{
  "num_hidden_layers": 13,
  "hidden_size": 192,
  "num_attention_heads": 3,
  "num_key_value_heads": 3,
  "head_dim": 64,
  "intermediate_size": 512,
  "vocab_size": 32768,
  "hidden_act": "swiglu",
  "norm": "layernorm",
  "norm_place": "pre",
  "norm_eps": 1e-06,
  "positions": "rope",
  "rope_theta": 10000.0,
  "rope_fraction": 1.0,
  "qk_norm": false,
  "attn_scale": 0.125,
  "bias": "none",
  "tie_word_embeddings": false,
  "parallel_block": false,
  "init": "uniform",
  "init_std_qkv": 0.0482,
  "init_std_o": 0.0,
  "init_std_up": 0.0482,
  "init_std_down": 0.0,
  "optimizer": "muon_variant",
  "learning_rate": 0.00584,
  "lr_mult_qkv": 0.4,
  "lr_mult_o": 2.0,
  "beta1": 0.93,
  "lr_head": 0.00774,
  "max_grad_norm": 1.0,
  "warmup_steps": 200,
  "schedule": "wsd",
  "decay_fraction": 0.803,
  "decay_shape": "linear",
  "final_lr_fraction": 0.0,
  "batch_tokens": [65536, 131072],
  "max_seq_len": 2048,
  "doc_mask": false,
  "train_tokens": 873100000,
  "max_steps": 9287,
  "dataset": "wikipedia_en"
}
Each number is 50 + 15 x the weight over its row's rms, rounded and kept within 0 to 99. Layers, rows and columns count from 0. The size before them is the row's rms in percent of the matrix's.

# up: layer 10 MLP up, 512x192, rms 0.115, rows 20-36, columns 0-63
# down: layer 10 MLP down (transposed), 512x192, rms 0.0387, rows 20-35, columns 0-63
# gate: layer 10 MLP gate, 512x192, rms 0.104, rows 21-36, columns 0-63
up20 108:75 47 59 55 61 56 54 18 53 16 43 62 96 70 53 48 36 33 58 47 56 34 56 61 53 54 57 55 37 47 55 38 72 44 24 44 36 67 48 36 53 77 64 48 29 34 31 42 74 51 58 51 39 38 36 73 63 62 49 74 30 67 34 40
down20 104:73 43 40 55 54 49 54 24 67 47 37 57 48 29 62 43 41 70 56 35 31 51 28 60 41 58 54 72 42 38 78 29 55 51 59 73 57 61 79 46 40 41 64 63 30 20 48 61 52 45 66 51 44 48 27 47 55 62 51 34 29 61 38 30
gate21 101:36 34 44 57 20 29 65 43 52 58 61 67 30 51 36 49 54 35 72 32 58 64 66 54 54 52 44 62 50 44 34 44 21 54 30 48 26 44 48 75 49 52 34 37 63 51 40 33 73 59 68 60 48 32 54 23 60 54 37 57 53 64 54 43
up21 097:62 44 21 49 52 41 54 52 62 55 47 65 52 25 54 45 36 48 46 47 19 41 60 64 48 21 48 52 47 49 66 25 37 33 55 51 61 48 46 73 59 48 49 46 53 49 62 43 37 65 36 50 59 38 49 43 81 43 40 30 47 52 46 29
down21 091:57 65 32 34 45 54 33 37 99 51 59 65 37 30 76 40 55 75 56 71 44 60 28 48 72 44 60 35 42 40 47 53 54 65 61 41 46 59 48 81 40 53 50 64 63 62 54 45 47 63 29 46 72 50 53 84 48 33 42 42 31 53 47 25
gate22 111:46 35 49 47 42 63 36 64 57 48 74 52 36 57 64 34 19 53 12 50 30 29 29 30 42 26 77 61 33 48 39 36 49 58 60 58 46 59 37 55 48 52 33 68 55 60 78 32 26 51 42 73 42 58 55 58 70 48 46 57 72 68 49 50
up22 119:39 43 35 39 68 52 70 61 37 51 68 38 55 42 54 62 59 52 55 25 49 28 56 48 35 69 47 48 32 50 30 62 51 57 57 57 66 71 51 51 27 47 40 79 57 40 61 52 39 41 79 47 48 80 49 41 14 42 83 34 55 45 55 61
down22 109:47 37 68 60 43 44 61 42 60 40 61 47 59 79 75 55 31 75 53 54 72 42 61 69 43 49 56 68 53 45 26 68 59 47 73 37 43 63 81 48 74 40 40 49 41 33 67 60 47 32 47 58 45 53 41 40 42 57 27 44 60 46 54 30
gate23 086:15 25 26 35 53 29 78 65 38 65 47 44 70 63 56 73 75 43 41 63 37 43 79 91 71 46 42 24 42 62 34 55 62 52 26 25 52 43 43 44 59 45 32 51 64 56 54 33 31 39 64 62 54 29 60 41 52 32 79 13 60 40 38 46
up23 083:36 58 41 48 61 56 06 51 59 47 51 61 33 62 48 55 50 48 34 67 54 35 43 50 08 40 47 55 63 58 56 32 39 43 38 53 45 57 50 39 33 58 77 67 67 39 41 45 22 69 44 58 66 32 50 85 52 55 37 50 49 40 55 65
down23 096:59 76 71 33 39 38 41 44 58 49 41 37 42 51 72 33 61 48 30 60 34 47 21 43 84 70 72 94 27 33 42 57 46 51 24 32 33 54 60 72 51 39 24 37 80 40 52 46 53 53 55 39 61 77 48 54 52 56 56 41 38 70 61 60
gate24 089:99 36 13 69 75 57 57 36 71 57 27 60 27 99 56 22 24 41 42 64 55 72 53 45 38 27 35 55 26 42 45 45 32 60 64 35 50 83 38 40 64 46 61 45 92 47 41 52 46 58 58 33 46 62 45 51 40 35 53 48 72 69 58 33
up24 090:38 49 70 44 42 43 36 49 48 37 44 69 69 36 37 79 46 80 43 55 48 36 40 41 55 51 52 43 30 53 40 33 44 21 43 26 51 43 42 48 31 61 75 73 44 55 74 52 49 46 37 61 64 59 41 67 45 50 46 60 56 31 53 33
down24 094:31 54 48 52 47 45 28 44 51 47 63 42 53 49 62 43 47 34 58 52 76 41 38 73 47 27 33 59 63 34 39 22 43 47 80 13 45 46 59 50 61 79 55 70 52 48 41 76 00 47 68 31 63 66 51 58 81 39 51 48 59 70 51 56
gate25 092:65 35 69 38 14 59 68 47 42 77 29 25 20 66 45 44 44 61 40 52 59 37 82 29 48 46 53 80 49 62 55 43 48 59 57 63 38 57 54 48 66 53 48 66 65 49 43 47 55 46 44 47 62 41 90 53 64 76 64 46 43 33 38 34
up25 108:48 54 35 47 59 56 51 46 18 60 37 39 28 52 37 69 51 48 39 39 53 67 52 57 59 74 31 55 41 83 56 10 50 32 80 71 41 47 39 56 66 61 60 46 44 54 45 50 48 48 40 31 42 57 71 80 55 54 65 58 65 74 32 48
down25 114:50 60 40 82 59 23 36 53 46 72 40 21 56 67 49 81 51 22 47 38 55 40 55 37 57 49 83 61 56 44 43 31 37 41 61 70 43 53 27 34 46 28 41 39 39 57 44 53 39 51 44 23 69 71 68 45 31 39 45 49 45 36 40 27
gate26 103:39 54 50 44 44 53 19 36 68 38 66 41 51 66 51 21 72 51 51 65 40 19 61 18 44 58 51 78 38 49 38 32 36 58 62 62 59 32 58 57 28 66 45 28 38 81 57 39 61 23 42 47 58 51 48 70 72 73 23 57 48 42 53 52
up26 104:60 79 77 30 36 52 69 60 65 57 52 52 29 38 28 49 53 42 61 45 55 56 46 49 66 36 46 61 60 53 49 42 29 47 46 66 57 86 58 25 47 49 56 67 43 34 57 51 56 37 46 61 52 45 78 58 33 59 49 57 91 57 18 26
down26 103:70 58 53 42 66 39 50 49 68 32 30 56 42 82 58 57 30 45 70 65 59 28 43 41 54 63 39 37 56 23 61 73 33 64 45 37 46 51 50 66 38 24 42 33 55 43 25 54 49 34 69 65 44 55 52 55 54 40 57 64 54 74 58 48
gate27 101:54 41 49 34 32 26 58 42 36 52 36 51 61 35 60 67 38 47 74 41 47 45 24 23 57 38 46 53 27 73 55 57 60 46 27 60 45 38 62 37 52 49 55 28 56 12 29 53 64 44 49 42 52 89 59 38 42 32 23 50 40 42 33 27
up27 091:32 56 69 52 27 29 72 43 53 54 62 16 62 42 65 68 26 52 57 35 50 26 58 62 55 41 36 39 57 52 70 43 57 47 65 45 72 51 58 56 45 37 66 32 40 30 41 53 41 39 39 63 23 51 39 30 55 65 76 49 55 57 53 84
down27 100:58 53 42 47 54 45 36 86 49 45 73 51 64 39 62 17 59 63 48 37 56 58 55 49 53 52 50 37 46 51 40 60 50 55 41 34 49 62 41 50 49 81 62 60 55 49 30 71 59 61 55 13 48 73 44 52 79 35 31 50 55 40 47 57
gate28 098:61 06 33 37 66 61 58 53 59 42 58 55 37 34 49 56 44 69 39 64 30 53 41 33 45 20 62 58 60 47 41 63 40 56 44 59 48 46 51 78 20 54 26 54 57 36 73 65 57 52 48 39 72 38 56 26 82 43 24 53 61 18 62 58
up28 096:34 23 60 32 45 58 40 56 57 27 15 45 59 32 24 58 56 18 34 64 38 46 60 53 49 32 50 53 67 38 12 70 46 58 39 53 70 34 42 39 61 39 54 56 61 61 51 44 44 62 43 46 58 79 41 54 45 45 29 55 59 47 63 37
down28 092:44 64 75 69 54 61 40 62 52 49 48 31 27 56 42 48 30 48 46 57 17 39 28 48 38 76 48 61 46 51 47 27 64 32 33 64 21 52 61 31 46 60 36 63 65 50 37 48 51 57 43 56 41 36 58 35 63 28 39 39 50 40 48 61
gate29 109:41 37 59 45 40 51 61 60 63 45 49 68 55 43 47 74 39 50 44 62 39 65 58 56 44 45 72 66 58 58 69 60 40 57 71 44 48 60 39 61 50 28 62 62 39 79 77 52 69 56 57 49 66 38 50 55 85 46 58 32 52 40 63 55
up29 108:33 57 70 14 44 36 62 59 18 43 59 49 63 52 32 67 35 61 36 55 44 71 53 69 45 68 46 52 50 63 52 40 46 56 76 52 49 37 48 50 62 69 53 64 39 59 34 63 47 16 29 66 51 32 62 32 53 37 54 55 39 74 34 39
down29 112:74 74 76 66 39 61 53 30 30 61 57 31 54 38 52 61 60 29 52 36 40 64 50 56 57 59 54 43 59 54 48 20 13 54 52 89 30 39 28 27 55 20 43 43 26 39 45 39 66 60 54 52 46 68 44 64 58 58 42 30 46 55 41 31
gate30 102:41 55 56 56 40 30 52 59 52 38 89 25 35 60 54 50 39 59 54 39 61 52 37 63 54 61 53 74 33 19 38 21 37 59 47 66 31 67 30 26 60 38 34 60 14 71 46 75 56 37 51 73 55 58 54 39 91 60 58 74 74 41 47 71
up30 113:52 25 78 48 34 86 49 55 72 65 46 60 50 20 62 57 60 41 48 66 55 45 53 50 53 92 75 42 17 45 43 37 44 33 39 28 60 64 27 53 52 41 48 20 22 47 54 70 42 68 69 48 31 33 30 55 67 57 43 72 51 33 59 30
down30 112:45 65 44 53 61 61 59 42 40 16 54 52 51 52 52 63 76 29 38 54 42 37 54 53 50 65 49 35 40 20 63 20 49 25 48 72 26 51 62 51 54 70 50 35 68 63 52 84 54 50 47 29 25 42 51 46 59 32 54 57 32 34 59 70
gate31 103:74 51 36 57 40 55 32 65 61 37 63 53 31 35 38 46 41 51 45 25 68 60 48 46 32 30 64 64 57 52 60 71 41 45 67 67 63 38 23 40 58 55 68 73 56 65 68 44 56 38 44 46 52 79 69 65 56 42 24 70 42 60 66 16
up31 101:44 57 35 30 44 48 53 15 58 72 36 51 51 45 47 72 35 60 69 29 62 49 47 61 64 42 39 40 27 58 60 66 50 34 39 48 39 90 27 54 69 40 31 37 35 46 48 76 71 45 58 52 50 51 18 58 72 29 43 58 28 56 65 63
down31 101:22 66 60 42 70 67 35 52 51 86 12 35 39 44 60 50 43 38 51 44 36 41 60 36 77 62 56 50 48 53 57 55 50 46 58 27 43 51 65 31 62 56 41 52 60 27 55 58 49 56 44 72 53 57 45 30 46 42 42 45 56 31 34 81
gate32 110:64 62 80 26 32 41 45 24 58 41 37 44 56 53 56 53 24 33 21 76 59 50 47 49 40 51 54 57 89 53 68 66 54 89 38 71 62 57 19 39 53 59 56 48 69 53 54 48 34 44 27 54 33 56 18 58 71 52 34 36 32 47 30 66
up32 103:58 52 39 43 24 12 49 44 73 40 45 48 46 75 57 66 27 71 45 62 44 43 70 54 55 39 29 35 53 50 50 62 64 49 52 41 51 69 27 67 74 45 74 69 57 51 60 66 53 50 64 63 40 50 52 29 47 82 62 58 49 63 35 67
down32 104:49 59 43 77 59 40 49 38 54 46 41 40 31 65 41 47 37 47 52 47 43 75 45 37 43 25 51 77 56 69 45 53 43 59 52 63 49 54 34 38 46 52 47 66 62 67 37 29 65 47 37 17 51 44 67 32 56 59 79 29 52 48 58 89
gate33 102:68 30 56 36 34 42 54 53 18 56 40 47 52 45 37 33 30 50 64 37 76 44 51 41 26 53 56 73 58 35 65 66 56 55 50 29 40 43 64 56 64 40 68 40 75 62 54 30 54 43 59 35 44 35 58 86 49 50 26 55 53 34 43 54
up33 100:45 67 40 80 44 50 77 30 24 69 46 68 40 25 40 71 43 34 25 47 38 52 38 53 40 56 52 67 78 43 29 45 50 51 49 47 45 53 51 57 27 72 56 44 46 44 68 49 49 31 32 32 58 63 17 62 25 72 21 47 55 42 51 51
down33 101:39 76 74 78 72 53 56 39 36 79 56 32 52 43 39 72 48 43 50 65 31 23 53 47 41 39 62 31 49 46 54 72 46 41 36 56 33 81 47 47 46 65 58 33 64 62 37 55 42 46 10 43 42 51 46 39 39 39 23 44 45 62 43 58
gate34 103:42 45 46 64 41 27 33 51 69 39 78 28 38 62 51 60 39 59 42 49 59 55 64 44 42 61 67 44 36 67 57 48 64 58 55 99 47 25 54 46 38 45 55 54 36 41 37 45 60 48 44 41 20 79 62 46 33 29 35 64 36 66 49 54
up34 101:56 51 83 45 47 31 59 68 55 37 35 25 37 61 44 47 61 40 10 35 30 48 66 65 79 42 32 77 57 63 54 39 34 55 64 52 49 45 55 70 38 47 51 60 69 39 33 54 84 82 56 38 55 30 46 69 60 50 49 61 37 40 70 66
down34 103:74 48 76 77 55 69 54 34 88 48 57 30 71 45 79 52 52 63 57 48 71 54 30 38 68 70 17 10 38 31 44 89 52 48 47 73 52 56 46 65 61 45 62 55 28 42 54 47 52 38 20 32 33 63 75 51 45 21 52 49 49 66 63 28
gate35 103:33 63 41 68 40 52 35 27 46 42 60 47 47 59 50 42 45 67 43 54 57 27 71 20 20 31 62 46 56 36 72 54 25 56 56 39 43 60 52 67 52 63 43 33 69 41 55 46 58 47 44 50 45 74 55 40 38 56 49 42 71 72 24 57
up35 098:40 61 73 41 55 64 61 40 33 56 57 50 38 40 75 29 31 73 44 57 35 43 52 57 44 50 58 43 48 61 49 42 76 32 61 38 42 43 49 40 22 19 24 52 65 65 43 81 63 26 39 50 56 63 37 51 66 55 62 43 73 12 27 51
down35 098:23 44 48 79 61 32 52 59 36 45 43 42 41 48 48 28 51 50 57 52 26 20 53 39 56 59 36 41 48 51 46 68 52 53 88 41 59 32 69 39 56 50 31 46 78 64 74 82 56 90 20 53 50 38 48 56 54 32 42 46 52 52 50 56
gate36 094:82 45 48 40 64 40 55 58 81 79 46 51 55 55 36 62 52 55 40 79 48 76 59 35 73 38 48 50 53 36 55 62 70 49 43 46 11 68 58 52 48 57 45 45 48 47 40 37 39 41 56 41 36 48 29 36 48 48 52 63 62 29 55 51
up36 098:50 35 36 42 44 51 39 70 50 44 56 52 55 54 89 51 52 56 78 30 62 54 72 78 51 44 55 83 39 56 59 43 68 30 43 60 50 42 70 37 72 55 40 29 40 68 59 51 29 33 35 47 46 17 48 53 42 49 61 55 70 75 52 82